config.yaml
num_attention_heads: 2
head_dim: 64
intermediate_size: 320
vocab_size: 3405
norm_place: "pre"
norm_eps: 1e-05
rope_fraction: 0.25
tie_word_embeddings: false
init_std_qkv: 0.0355
init_std_down: 0.0
lr_mult_o: 1.5
beta1: 0.9
max_grad_norm: 1.0
decay_shape: "linear"
train_tokens: 209800000
Each number is 500 + 40 x the weight over its row's rms, rounded and kept within 0 to 999. Layers, rows and columns count from 0. Numbers have three digits each. The size before them is the row's rms in percent of the matrix's.

# o: layer 3 attention output (transposed), 128x160, rms 0.0868, rows 53-63,117-127, columns 0-159
# v: layer 3 attention value, 64x160, rms 0.0594, rows 54-63, columns 0-159
# gate: layer 3 MLP gate, 320x160, rms 0.0724, rows 0-17, columns 0-159
# up: layer 3 MLP up, 320x160, rms 0.0713, rows 0-17, columns 0-159
# down: layer 3 MLP down (transposed), 320x160, rms 0.0974, rows 0-16, columns 0-159
o53 100:493524491431511494500405446566478519487484499422555511503518487468471515515531542560537561580458581502511445452475509479544526527485478544501500526523445474501469523553524556511445433522543410522443470551512463507449500457442470563505456516437503445498545487474508481495517573553551498465498554513434508513456577513477441405516493506506547551491551583456435526453500516474512413509560508495554491468477488509453513529536541481475550542513530452514450522535553542477559423495487536
o117 092:515514525602494501462531526486441482523472517559528513515427494486526438499465474522517481523550515459508582511467547501491481537503430457508562524444511550541489495506598474457503480478481492556531517514549553516542541531480548519502554456495545529578465497559490581458475409504519524511576564538514497462503493488476534598453561498534541497537474489527504537527518572405565508463449501480440428505501521461538409464543491506513461407448467494538546486451485552468468485478495443
v54 107:469530519476553536466445579486486417520447519515506531473537469545490568496454485498401501529471476442505473532484493441536513481457476493506479468492520558486481580441500466433530529467441438533459539458509416551529517508459557487514499546460508538483572539460450436526525560566478543453384482499447498455417493502522421528501567503495532458488513477543513456447527489490505532459506550471552509560480581485505532475454522429482507482461491537510531442505528476453467501596494473
o54 108:490440454484488483478486509554526484514518486528460492492547496467567489501551495450475513480540514447540478452467524490488412535501596479449466445499506477519460541535453563565515503507540459529513493491511444544489515459436521492478513487540529479518550411505465422500522509524441538525349521534523520398457520488534438482516454461523477486487474547464546517546452461488446521536498518474490559508540517469426597431489505499493548519543519420545512471578543470488468525478568418
o118 103:505436423508460507492426505479492524434509465450500419483447472564445519521482524514503527496456468513489577498462437546504522561507503485496566512508529578507489470458560498515518476444426470437458500538506532430515533526487495458568540478496564515441504578523504559572469547483531474553505476509476543518509515545484502514453605500433526507531475447513443454537557506497571544470513569543561470466494436525542471544483557505505464532475462516464455500434451480455576535547439548
v55 102:524431454514573572473463448515421513508505507456460498475529472434431472483513429497493527454432434472539398515528510523480427539484488510514534431474439473474492481535531526449483494539514532460510453541479477489499472450574522489512483480512533526489509494468540554531434475457443485556517378542499456509535507511517486482548505539614520592461583512498447503518513477507482452452519483517508469443468522574544445546493518504444480459417529563539475478512528508521514464432511504
o55 108:534468518487500498435532424488433505496547499493547526480517494430512508545461499472496465494506500448567497562494492467579505579509519468500570460395499570495435452472508505472519470583522559478461507523551464480432517519466514508513413534526528425479525523592549528535483530478474434535533515532484522543433505522445502527582518511545484423454515448563527543521554504503498454448522493500446449553510630574545514521499419492500490482522505558471521484514502483503506493467491553
o119 100:444444477564495463568481493516546498529501497452483496544477475530475526468513568439440453478615494488503531512508496550392522423476504500493465497523444459567512529474499458492482531409523482433555461456479469499547498453535525513528538473457479487495485495457451462470540489546562489536556518469500421526581484442483450478499492515491571555445450532494486476507479536526539443548461490477501482454505439476472485455455561540498590496550576532589512457526480507530455538443428497
v56 099:468464504546558509460479495446468418558505463488456380485448558553523533476433532482538468442498509489504454511438439534545477511543544543530540508511475417542516485543478508533520453496491496508460502477457538567486556482501438517524432547568564501516521535487504518520537574495501474500548514538436522472534456495525442472606497539546506518526546520469534499575535515470522535536435568505485441482523582486494581509514427525544513511502483480503553491430575518500508495491601481
o56 105:504499512532560511502406512464532505498473498446507531496525511525554439519525492526501424496515473487489516499559509516456508470496466484490513469505523527479421523412560564462492572517440485525485555486509513585486578481508542479467546516543512503500595551539494516528506516483480456499511484517498441470590445567533453484529440491517492489438498485475424477503455510458428479396568467472461541507541553493447481555528443522470461546510451618548457516569445497473554505527503414
o120 091:560489420555402505482500475547464480431503483490439517508515488505470533507476480493497458581519517469531451506547527509532499572503492522458475531489471535457527492472456450532499506481529548528482473580495567402518459442517418497421504491506534558520423471488587516574475473492476574494511504478483532524432521454466474535461547570510534532548561464490562471466496521541524474558474481533461472523428504491507499430532508482577510545499574468458470497462509499462413451589497555
v57 094:514541459517435557516526516491464456475545573426493532502547510508451437541479567511483443500524580433533475450493485539462538469464496517468431518504434449561462480408445558518594423538456417516494476477484436535506445488539471423462499445562507526554462529488468507445524541449492502562452490492482546516527542508475521425498459465549571514572562535422491506473518484512516499472472528534578487475471523462538525508431494507518518485494484512457514543562528451478466542500502481
o57 094:600522469511538533465526480489508526466488533496482528548495546516537512478483538495503461560488547501555542458464507469534551487525491483498486550501474579426452531501485509538516554464525448589495477496493498495479493544496479503537464518499513512470506457589521429533546511534464492426516465485518505474504554517484462554444509492455453464448442482467502427528536574439542580443528529471442506434506578592447430536438467530510515414423617494506534531492534523466445519432474491
o121 101:483484492533515476484490493516455480477519511557450395468464493506501502521481530583514566521495462416458490525535443535467490461499506503525548454532489462557522455536437539462458438427489533503492473507515488514533477536568423537489514457498456467559511521451535583503479469439530499498590531459460449509482487507430531488509488496565543536484548492555446613482476461457438413532497532458487527511445494443534461506517502501493446559484430475488486469441482473516491458609565432
v58 099:502474542513578528530421429539519462573502476460515502521544509497542548478446475537443589440502517549495480500539490558459561531490481520475576485447468499469547402425503520467482583478495545517497563509560401512547523600524553438495517490453498538472474484509463483454494446518516483519525542480539547543474492496414471506417504512593441452498575510503508482474503472482516420503478521570494517457535473490471460512453494521512457485541511558497498518506534465505451443494512429
o58 096:488486501537503467490526462485533460440516531526503555528524459544509489556567495443573480433546530467540431458520454463549508515465478484473480502487565478526526448455457472417463473510492489435467513473467509536513414518494425451534480453484473469555470481545490520588451477478466538558504528530494497590564468556396493528473566542521523530517479420508463469517543548452521479583451580510478557545469493484530498486506515501396427554487500555554496539535522478503480556505511541
o122 097:490510549511467552497468525526494478472488438452484425476434484486477547519460458577472461497471448550471505523385564452437524517480519509473511527494472549540520531555507597517544503451510475508454501510558488491458572530506473540556545491486561497506460597513482522438523471519493450463432491507513552496436546583534399553494474470529522494522506418515450408527526505523478481423496533518522552506548463551438498389488511520511496513539481481458496447515517515538550453466491481
v59 096:512416484524552517486503516492456444428506427492438499506543546526470466496541425510490498473519479550542537500468526490582564497447496494478493447499466567500531504516510443498417504460455452537474482461572483508543447603474432466498453544431543479436492556448519483488528512487437511506541528520517470501521492446475518496468484487501444527468546498587482504523491513534503515512521528472485488498543533448483478452527426598568557536439490399500404476478489562441511565465551512
o59 097:515543531469524512516487547510544525488495520506556531426547531472511498496485491508474430390497468526452496453537464565518536465504508561427448507486561492472506583422561478514500602457539533440468489577512474504500516515474482498583558545515483494541467504512425522499485481486543416525462491534499508558531505468533496541506383481488510515479463499500580572527447507489435454517468466448461568540463410491502512529470471455500482489511579488445542472450497462446462419514488503
o123 090:485491515519392516476582447483498420533509473508476483501504498521472553449518557424483513479498528499527475464487511455492478490511450539514522561489418553554513547561441526485485465510478509530552499464442540522477504464455468508484513464473483542489507526437478441530563490501569473506508504480456476442494571463557505410537557452430534546545538440486418460433530477522508534505465557535519457430560485504473479469587591528534483513487484482480455501496490523544586607477499558
v60 101:590463510524507489529529490490497431404459437509445511496440544524415506473491475510499416481521588419489495469432446544576400488458523490490530505544586506474483453551450545494547479496534479482542548547477500474411444520529543446470485456493489406460467494464512565547472564520541521527517573505486486547478494498510495490521475515506505513492486518514558524509484493542555532447498574499456529544476500524551469476483497527438486523595447546515534538575452490506502486501448468
o60 107:462604513538405512486496497498575526495500501466470464502482481450452547575507457503414485510555442525462516448565441462451480486474510488535485542471503485467520522461544488508502401474428507626560505482498512481474490488461517478488430481504505514490518529500515485420548533520492497520611477521540439400506550547505459498420490533501519488468518486509476479506505439545515500549498494457473508529516487559435586492481423503536539522574484537562475489509518547467453529426534510
o124 103:534490504484519536509525506531441533407554486552531568481586499525498445527542567500565545490483538463534475500527486527564507464515449499495509422516526443482437476550477516496507536537512482566447521565500445515494438505545475565521504506503468471552501498458508494547494452427495482578394479557477469635553443468492455545537549441501470591527469546465475490462522518526494526465425519515472558461446575457510483562542534509483477511491558487481497498464500454530473448520470491
v61 098:525540513381423460537518525535441559409526557543446521525486471423491435539467493558509477471517477563587540481545580496511544469463506437548562511510457481490514464472438506510444552475492566499499466465462432434477471464448496478473521506539487480448489475562521452433507517442512506565544412480452573490458509492519460521478469482537464500479485525493504519471503503461465457527471521579479431546447486502526459502454477514510501511546487458551464411505515506513514536547453452
o61 109:534513539505494471406545391503499439516464522468515446487558443504508518445477502497448480500495551548446508431518516558544497437546538490597586507523504501476537460570493504516464523420492461473495477424486554447501544564518492522583533499456512521488446455477577482513480428459455492522564489450538510458495463494504562513497510477432467576459482467473510430542502493510465531520464479551480543551452498506526484502443498477484421544447493490445480571461468476540487497541459420
o125 093:451508527449493541560487571468465593495500459524459461499417577500491481515514505489511480457480474528497510603532527508524541568514442476469485536450474495544414496506498495582561500529488497519515498492522429530488502537465524532465469519550501506518566544471453522490490573513548478546576493557442535458504525505546477477560493497521458483504532474519576593493516583476513401407553572464498463461521497500508440554478515525502527423481515402577512474536508471550483504487508497
v62 100:490498467530553457523512460465468471447503454458497437546529419470490507538499433553486450505460483476526447475405485481559437494501449528422471527482492434535515451457614491508495507491548506526575514512428490504524547548513507497639533507473459516495499414508514448452529501563548497504555469488445473497442525504505522453463510487433545448491506533556469504523489489489529503531557473476489484549510436409488469438581457501501555525530482531490436493567483475484433535476469516
o62 099:450534502386571517479499529519495568511377527504467498491460428499513527457495563484495446509540472489507567460564436503353467560508520518511511536464492474586459494535543519445494526500472529491477499495424518490523487534516530579484460544497447483554517537498532468504485495508495521488469568438503529470522504474541435511499482489534532536468533567540463506467464509584528494485487480502570464570493497535495450503476559502492550490579452498481512495458472459447395538509569495
o126 104:500591517591459499500523475461494506539529468541490528570516584510524578489489474575498492493495515496479456532514494487572546468529393524473526451556482498475527478488410515545418503487496446464472521557541493482488541524531515495503515450523558550410530510511482511505495450540498488494428489494453549539518504445480476425523475453529487445464453405540431476548532512485393503529456492506498516459462500491494539485522479536459458512467597545503392530536531498541491451439468481
v63 103:499526529490434467492470508475528524523524505527480529442511564473518529537531513516564534501572545448548520476471506512465524539429456584566505447520572501487523543454438432498504468596556572492537475564507504549579567511482511581506588446496520527508484471467498489519498521382520498403512516508503516489489514535472520382540521531499522527432589497547510490446455470467514522519457487530493533499524474559492492464414455495526485514494572463517535510471479499555462449498479541
o63 105:518465416534490560478526494500568492497571488569518526496500550498540455534459513504508516466517494442462473495510503442520444512470521586528506475522478478448491476459523514562505558516519470460515490492508564471496446526486499443518476504530434518554403440517419490524517439439482492514494461535499520441479433533445557551527578586532585467480560504391557538525448562448465495475509577549494479481567565506537479493536532502509542491533462538478525468468428521454565509474518541
o127 098:525496518482523436462463551476452487435421521466484493506532513497461465602505512512478500522507513515410522488460514459468528476497558449500427507467499485518444504531489510398470509481484538525508507469550421497549549484510504590443470536451549490496510485484559484447457560574456470548515524517511431428532553439508544467551427438528414543559461415591493520488531459501487597516503506452487547567490529453487506549478483457466479477494492456520497533509527535519446550542503477
gate0 104:543475465455485490499532566505464527438515594478492496416515570503511435519545457497474521540453511530568483477445519538495493511469536531542510478493488496495435434507579464417451563511409529518517532576515483465518553529478532491440507449428462479503522555475532460495552513542480518386486548465549503526518422537485476527462480493559507434531490498475546482485538507419526524474512550503509553479519532443547462480499428552486442453556554472552458491492504539442513508578475542
up0 101:451533540489521536515482457456513485514485526444539475406545482457555470542552492416477463512480526538570519442414522492485409492446524438515450501524548441485458486507523514445485513517542496549509468458575503483550575494525489479454520460511563507559493441518514473497510465532495550533444522423526486484513571553525498583474580462522459509527508435533473551472500520480571513566476549489529544443520506460522446485510505592520460532513474481461543441469451579543454517523427480
down0 095:520438543501532508459477544541457423495562500454479538530462504514474525491464470461456488546513465494407507524494440509462443487547473477495493464460460537466517492589498532496519550473510517416501522585467457552542440511465545498517480520466424519457575494513489594461538540485512548463459507487540494506448441464486520463485492549478469467512487499516512470482532508469399498445505321481465495542582530454533499478463544472511524487490525502530488528508510464565600481550518533
gate1 096:493527421435511482478523554532421495527468482480520522564478474507539475542440497519510598483537551474513458502475372523568444491463471469468468465543592459500439480494526488426492503480438464542517503550488495458550530517533454524457450479495525435449463461516519479619511541450541473421510494550474404467522513563483537537539502505541505506465458434516496494541485499537542496498564459485586531467490462491473536501499463526530462497532435507515479541496461530455553569532500460
up1 097:558493559493466501466492512456518523452532523411448476489517464524523547416535485485504483518516466508491409418544533514504526479552532535486522433482485525550535484525512544481584541469523479529464524531512484470417484449520488536526586509574484579515521447469462449496526505513524507482452514403522544469546495487520455517463442481454496513614523552435462513481427485483449474526448501457476449557479398476522545545484511461534519575575492549553488523495518513524448473448477547
down1 098:544548453458498480430513571531495497555488551534521466551446547484498493585517448513486535478576572487492560581465540479500494493462497478454445472519482461414470573511518531495436480509447474533487514507444525511514499586500448472529436490506499397540479542483507504524524477552402517494471510503433523485547548494557459531478507539513428466488543475522513489467545475529498459538519578547504537528505556466511522436586467510573498427446427417489479499474513510461480534552471502
gate2 097:458491471560560482469563487501522561477463540444500571448483465508513526517538503527518579494526513408518519491479381554504510548502481469504517517446435504472494422563486501531498553539480504534450439527540562509424494549462488540537490478489449457435490494467508528504415560491524500519587560505482423520475587469531520452503523461432468556492436523514455533477484548499489543494507483496516489563596529497555531486524511491570504482566464575558557460491490470470495461519533532
up2 100:482503567558459498499553522410476486472491466510564539502485453453442499520560516489518538478436528543440496489527453538596482482510520497520544518479490530514446407478483468561499516517509446451573500438499522542450491520538558517413491494457532528464522513518483494518444436405480509493463509493478440608497519543486426534523514536497466553528497451429520484533450486522540511468483482487529528505535574496501474600482499545483612501495451528534513570542539471468482499466509594
down2 099:462492418500610521477499478519518540534579534498509545517531506487523520489450484530525484496486462452552511524551545454423504531496492475534483543508394432442494550561557444489529514487493506577489530484496509420450559504482434497522532459516518500484522486450560519526591544550532449469559493464490504605512500512492474482549540568506520440451517500508491482532551502495520505487432504509435514468567518559505481423571465445516388525526478504511442474480456516426527478457505536
gate3 098:432483479464604472521504474484504580546479553523464486460504488459469465487503518520524516450440540457436522482534509517471460544478557560536528515576421463479501507523532483463478505553490498453511575510537527401513483538529493542526571528507571502491464572512495415472536508447507438511423487470474518493502524508440489448566576456476513508523511507452465458488529461524465543563410546536451445519409529486438531502475548545475567497490472464525490452548414505453515529537507485
up3 100:512545505442573441513529504527536461547457529574527492473505488476491467517499503510483480498538584516491524556491502512524488519559450508575492550419483509445522525479546514464503461543514472545502498508466553497499496561486546495542484466451569500546620578504464499499442468510541534492553512494490493526428437466555571525499510503487569476467474452491495471590592481534575479501478550476489494438466495474471452477413530432535556423465518484565560528542473505482534416527523437
down3 095:576559481494547420439503511527504510457506529429543510548458539538531464524520500515497504469509571497456535512477485508521521478499477474520484460541540506466514526430446419451512467564472457573545508453492449443519453450488547458550530541531532522498480457559579502485546532531431502445425588506537511466497517499472441548531554467466424508498518504577579475456462507525536532432481498467564552493490490508478530550523476494524487432580521497542494517429511441387521496496549487
gate4 094:455563518539497507516498514461481497519479472514510483495488528488554434448567477520585451505532521522477525537475518471565545500549457532420537455510504509444464539472453536478471486538569557534506461515485479497524488492476523453546496538457542554547555489557479462530477478512471550471530544474489507551530493516528460459514451414464523513499495438495524495468534485501521515454509471585638519375584516513456522513427560526502530506571468522527464521524530459554392551467581496
up4 100:449522570535473478522443574512517467497535484497486501462521526545583474405491528445585507552472541499487493552575507491518531550498478455483500433528518469413477477457501471526482531489551475587515486508469459406518543503489547512502500511417506448492489462519425440535529484507552467462563506454457441473467504506538418509545539367495454514475414536533577501495467500498541545482474469530530501508478473526486476541521472511579545525540463511495474524562505465485465417458482495
down4 099:519510484436429401477428546501441532514484474472529488431517521476496480478487554496484448479512508514488486592452457454551479496497636464481488607524484547525463536486434487495445510478608446523494535476499480549499525476468478507485536581470524501495440472588437455505490513567482525540541516488482544569525551479471423512484495502496452501541473468469509538529580561570488500489481500531523500497476485477521462570491488501470489482479580498570466468522483440508431445554498508
gate5 108:509491458486504557474463593500525460520525505434548471439490537425506530428488444515436584519540601512474490481542549584472571502545494538548459494512546546462536468520477519514552436461545480498507413449511530443452510549505510501504536523507436500458445385437434447523472536511512537476523502576530469465500511525441486470470569423528480549522520536537505523561453506559517490532522459453517488505513451540515542384496464516464446500508522497511514500513526506526498515494459504
up5 101:537495537567456426490522479535421447491570533566496466518534469478494518576439460490521535530481429527500450466455472423513465508515494489547546553540491547498512516524482494495467474508465599522537509542489487547470509464497460460441527517437613539474525577539517590492483413425507528484523524480559529488468482510487526521500470625514526555461480496538495466492510443495476496451510549519436515422506480418541457502530509466539503562538468470474529517498518420505499557455527485
down5 095:542560478488490488559513431481511526497444503438489445491472465475504402437440494471500450455483535515509484544492466496601469465542476478515489500534527522484489466477550420519509454569568477528521459515589497484428487515520428456483473520485508486482521538535406556600432512496471470460429480589515477464550507418480499550456551488447477410512498513523496485522461500527431552498462430538525538533518462546486475458559559520507499542496486534558457476481470562442517511525498510
gate6 112:556436554508505540464471510548483494468436555518517519553485476476555524524487479432556538465483489468499524449483526477477442486447452538480495498467418483552490439519448403452473519482544544499476546540437481422500476479441522433523467605485495484544470486536526503545492454503541530548451548478498517493508543523481415509552463492461519494554549509485518506510491483591587516479460523456473416425556500551471466512470539554529584531492470485552458566491485441428494497540541529
up6 107:543503427495547489382372521470498480511570496543466481475488481460544580455477540478492437442494551466489495445514477522471590453543411476522481521479424503401540390468500566507493501503574556487498487533544516519448492514486505456501503524505410520507500492487521517471540532450446557492442459482465504516526427481512506498499440485520524545516475526484515472480464495431483460507508473497530487523524491491478509505396450511524533541555493480523488540414567466558468510527477497
down6 104:498535463453490464485538512514472471524541504471442528547535495490473459475568539438469549506513520462500482558511514561499404583440526473496468534541563554536478459555474529508551528484482499412493536429493547539541537561522391487502496510541508463484521481519547481462533454446581419516598467488486485497549537457545452497467498499505468531488588537444533501538428497556514434457546533546457548417496521475497467532499524470531557472527550477482450497543533490532524559535538543
gate7 097:463520572502434541524583524426536449501506508494429480426485528502505559461460471484493497459549498603503529529468495501535560440442479565524449490543489516512567516534512469504452474489491544533524528516397501533552508468510480474485473487444469422523476470510458515423510468412445551523517493463570473534547586516491583511500543484555523497561468533460438560532555502506492483567426537540436451519511481505462463489515562477481533487535497441525534474574452525468498476517484470
up7 095:481434509457582454608534483555474468516493458475541435520506486425529535512491499516595425547519520444631483416480506512500476514527509439518454510501470514462486458477530492494527497519499514478485511410479479459530526425424489495483474560411519517521460520570525480529471600581478449502529506552438510460458535472471516464511476457514517546486454514498555524517503546471479478512465517555453537475510584547525540488527493520496430465483535495466471509554485467563459518528483443
down7 101:464560539481482481470529509512468564533443495475482466480528444542518410492500527482522568478498477585516510513470532556465539543435471472489513483502516462511433497439560477486504507476562487598587520526498505449544490523466581570482523472493446502555468597457497541487447526446482465470466519503511514541491509528460508579491516478521564421488481447486458530515454480453496491521502520418460517534485441544423512543479479469526489495486450575507503439633464500437455526489443511
gate8 099:542507435538431516543482493612524596546451499504504521472491540507494477440488488541539486469434443489509518517534486574540542450554487469499557592586534477526527523489450556481522486442477467553465452461581418394514514538604548507514474523498563493524470490433479548484471414476524547508510467548529503437482532503509520531574507505508561529531529532521515546520541491512526494467546466488502461488523427520484530524597515524510468457506443468507444456474494520518521509501514481
up8 099:526459524444486498587478542534469428484550536547512522415544508557549505470479540543515561465466487454492486409489449511526495553474519518479559493515527503461417514550485541513530521500452469447498516513475508506396534511503414543455513524451448563531515469446499496465492516474520476514551465503508498513464551471484454457523454481617427468474542462455452473508518537469510509472512480443592517515460537492488497438423416530438468566472496451514483408548473432488510510497534506
down8 100:470531494513441500447511494465506484572534534480543557489506510514493405482536527565502543439498483439548544491516473473499492556433493448596465444543520503570534476527461456518477475545457481516556551471495503488463533490473534495531441513562483459482544524498461488505503489401469433505480557497524503575514511480457542451435452455531517506456378519531481451421487519516432462557540528426483481533491503469523521506507549504452475376444475568527537479540454480460481555523514506
gate9 095:520500491473399511501504482464497520493487435514483390562528511557461471532477517466512465456434564533497466529477465434542530494547546550509564491556486493523502502415481501466487462403525519511488463513482533407537461477524437509511500466534425519527468532483485555502533568466531523475515484447522584466547468441478547533493542512600491448514444561418507445480488505414524533512550436508479486458525472510527540494556502490525512514535476530471471425527603484473526538453529478
up9 101:549473504506456537466492539517468491522473563500573462441493494501434495547467490485469574507452512437536496479497512465480572490515564504500608569503470514494437531541470499456460542466484495526529464490541436559471446489527498489405523544501469483619451440455483554467564510549512519532536518512526527362495528486555494520481582508480438469501543554478512478490583489442467481456527511467488483522490496519471550563574524535544470531523519522437432485528508434457464523484495526
down9 099:460537483570445436510420497476530528472583454508480504458500486469435501542547487515530552494486521526553472557492510518497469526525518357454524443513516566573495470498442468525474492442512498604550535460590545580463502528462476491483569531494512526534491511553526524460437513467510486522552529479544466526467519520522432560496515476479454454478499492489488532478408545431549486530475456518568499487443541574460512466464499554508521482521565538471481487501411565516518495500507478
gate10 094:535484536554537488518498518584568472461493500484425563509524502553514503469501487531499499519496450496501547497479480504447559508560452503467464495480487462469540474466450493511604541563528494572491507552481468503580452479552500478500522502488538509479518488531449529466482565553485463418473397509533556559536486490491499458485488492464437523540526536536487477398451416595488541576509533488535513488469450442524511442535549420511558553517590527479448512474547541522478491525432535
up10 102:538505567531538509461494524488522472532513586505573544614515477556506518501529431480530508412535504467572500511398501459515484547501462525459491526412546467596484464488540464500551524483467543549468523516467521494497448460452515537509525463453459491558449478544502482491487405481449502486448521542536422455502508475492549496513471546399412507480494539523465483485468480551489534525478561479513531547475576490467489498528539564461478519467523470436535474552489484515579499540481562
down10 097:521562515439453489431529449464545464514536506419551520526540473522508534522486438492477452478504554476562480534427506494471466528450450528538502548549601484510411481489473533479584599498508468436516508485491521476486452510541475540437461506517522524498430507481501501494476527482486443474452552492555507466470503439545421435530441455444530466549544490512477485520522513486451448475491508467564566469514448497485444460433533572474446535450488573494501477559487433490563529551524463
gate11 096:534481514493504489468609510482430473516481542443466543539529475488524421490458513503529493578534559515445509504446512470519463563584544483527480545479534516475473493463488485582454518534587510499495445493462533506504484534508504500573600519539518467510467420501471485515513497482553562457478439532510461563515456460513514516438445483540488470580498539475485550537458505458495398540451431548529453499455523434502517496546550496566515517610441500482495537483415493473486492452487485
up11 108:517444405471485542487474486514572495507501456446504452527459473520510527541520543463589573507454550472566552506484463517494509462396516465473467485480516484436437494553506530419503541499489457482472450466521513504527459504530527474531533561478526564596445500594501526509495467524509526634521502484506478444392464523492450551477539533440541501481507438500506506533512458510514560488527505506535552407542525487491526539495484481528514554503530429447442457548471462506518483453499486
down11 100:520514512547484533513509510464555546440486464523524444449416588483606500492526458473458544390562556524441531452429516534468458492470499461463560499538516486525499465432503509461545487504501481485556505463529542510463524488470499436487523487444484510555488531524512476469491561472434553463477493437511469517472524451475415429393500514489504488454565539510442445534546414489575558490582525504485526451447459510516482455490528512496508475490539480504456565491480457459485519549529540
gate12 100:516529478563439423583486496479511566498571438467574460519551481567438564476403464565519504432526529502561588519438444476537511474496450497485509563512519530494524530552467471512518513538477509517569474522480544535541504548468540510531475533465520450505428449545533505521493508533469489499465473539564491543510531535517486535532567434506445519534478495506490568527450531591477514498512509503530479559510516585480459446444548577535492477523557607514514467489505506489538540494500537
up12 095:544549519447544498423462465496451518542398569496528550532433503469490437499481506491484544489457555564505451524526490520510509494505462523539483547544384423419505493441529505486488475475531484558495529547502406489551485450442475509517500541522591512405531634497503507470542461463581550522498488530509511485468480530498569498466474574510531538517483556483568510480512523484526512515481504536477463509471500477527513545551529479444563481454470418454489532550495476459494520518468488
down12 094:562510475482503452550462500550482483530407547527518527557466568486487474457500504401520520510449505549460431446497495543500498446497455549459520460486465449507503461469497470484495504496499533532493483537529478501445492478480461476443526433501497503449551612511476516465598432495525516537500458475439533513460488448451573439540469556475520530596495557518557493557508511453548540502432463575486543501553477415517484519527449448490506521472407466515485542495492458507467477599487497
gate13 100:514468501492474574480509468390485469421504482461467452539592537526503541484575526465412587517452425538453492451513471479511531481465458542513509418482476549531519505576497505515488526487480516475412516478536525551468555497536494523510581518534481463574475550490487456504475538444520538576535461462478486535455485487512486499527595465495516454449479488478517515467549491524489514532501538516471531467519467574521533549506515460520464487537554451438440542547453405494586533486489455
up13 097:517540513496487473429458581464484552390519490570513535479480513523457464496523483622502498542487497435493485530587469518483473509517448528519483508460522502571433479434530490552479472492493485515501475584461501466465469555530506505485465533492483509537495481458506526550454507460470528406464493499508482509490481526530558496521517442554451502502456508527534452564515576555499421483577499458419468504493473551551414483492459494544476474413560488498443548531488401499528490485573534
down13 101:531547502472505468540565522538509489556528510522560506479502486452502506527470470532544493484548498466515491464459555507538546480530602495489531571503521461485537444436422445539478503519549421405576485549503454540468467479531520462461524489460451540483556453522518541469495460515467524486516424535468588444527444515504519437471566524486469448577450539509479455508404445475509528571495474480485523503587554444491500449515492506471486572530461493537529512484497568542415480436519494
gate14 095:433468498412588482522497520439498530536479453493562503428513488524482514492437476507515448545540476531532506548500534509500506537503479547632513539531510475573521522503505510433487452440493540507486433527490518474549439494496532517510596438508452535521467436500465448514436490523573494454508553447435592502469498476534527567485529455519527560479495590449488476486489479471454495543563390540524415511471459500443489511468506440543523562535532545501484533505495501514473504482494498
up14 099:498494498528465506397497500512479504474492519536511549532547557513520437516455456491452487499492510479509468474447477547515423566410512532428542429501518487524444532464397552583496543528497445472535527530517507535558528513454470531542370530546552542507589519527493485429532481465485498506419515484503452589499478452526454444516502476534516478586505493544558547487523483486493468531467525533463552480525498552542600500548504495489499455521497473546566541451439504523532514504501501
down14 100:502465469545516528568486559552462483467491520495462517446518546456526576532473490487483585471538549479441497517557558465596451497521453480463473444508484515509431443474480561484489468510537488484576476499490553532422538504440539510543415547544443508517505554557485485457544502481472544430455546472463540521480533479501526578540462514485510518559555483502619491529453540481455535503448509498521544513485551501543521482478470527469515449534508425533514547465531420455536436470466435
gate15 102:514503552505490528455528549550493537511395434491504477532523507502426565489484502515431517542526498498527474535463524493539536500492487479514513471506502508420497449503438505513451461513546500491446451514508548562497473518565557477499542453451536506529581568574406482532591498530497557466496473516542526496378498561529545524501543540528417580478454499535554473526526593568514470471543540497515530465502542474491531529512482524515486448396528492545468513543541508484474507579537487
up15 099:485460524479504512497539441497543503541503463469513477454489432547530486531455465414502518453526435556490534461509451528487509505461505470540448462523472486458612475464497508497510511506481556522441532451451471527406495454450469580434526488504539555445443463497493513556525552468517564490487476491467427479494557474469400581554465477464458513500545434530506541489541497483550493476432437420523448542461540403439487486510537511564496497498466508490451480494497468564493429500510559
down15 099:504482485537521490559508481495485446508509411427534466487489548518493490471472488525556525540443552446508573546425496510500536483588481480505538510570540510436496481558505556523481526550554488489504491453522501462507555511509496495567479496498487488454514504603449481533542502407527506499411472466515548484508540539595522523470561531496523504461514482569517501459549554558390405474553464512487467465526503458492468458470558497548468449501483445479438452427440482526478579515515493
gate16 098:517488423479456459528461484469496397468479569431496480447546507520533509514494499469513522450467461530443548472503542519464484531455481480459494512484483477515480494475492476435471574499508491485487528505560549481494420554505423477549547449483569480464544572502425543512561474508559522495502529509565458492536467494501471572473454544529511527504462524479437523522490492491502469410463505573467530426460436476504461518558460526547544467451463481515562400446498567473537379493510463
up16 104:500500435471496455504451423508496517481567520463518432515500543509462499525468476475457515499482529472536449457495464559569582521434456493523442524473500498415521470509475552467572513493503465488491425503510555527447519548518487458564506468536417485469502568492485550492545515440497462454424479516558535484454493536466431466540441528490533517465472400568542480485520523470568493476460540499434467566461485464525507465505514480413481433475509550489473518565535559572571496567526522
down16 100:528534504540577421536511481547480491512529503488472476480433524564414417501493510480491445475531554502541513437437467517478488541549523489514485507481515584542508490470432498548462442486464561468454530534517514546438519489489508480536553543483552502478518537496616510547434539456552473473568516463478417585563564570493497475512520548502545495553515487530518480499473486561545489533445519492504420533502446539497515546521571463521424542485479568519495535445498456464533557460471536
gate17 109:447515588447516514490476511536476643434513470478512524516427459534502578471492478501516518487524488466423464509536460483460492449573506433479514444492509577454432454456467493474447509469487494517495488542527477468522498527532518545463499530463463510407557451503443542463521483448597507528480485502439500474521541482545518494460448486464538474546508439475492531489502523439535502453489455496551478469591482457467490526544480506483447500509626558546490587459518476478481496539514555
up17 105:508447474505589561514542481447497444479470461523504500517468495402587515450533518492497509518418501559521536499527523511441469555457523455569442525466441484487528529530454511451505553467464577552528481475472535471530485494456471441584430541512516428455462510490486460496488471494478468496531480459557558505531469515519547524511529516445536512459504484536552496520514521432605413515498496531486463487477514425477511472480594500548468467462517509453557436434441446517557510572529493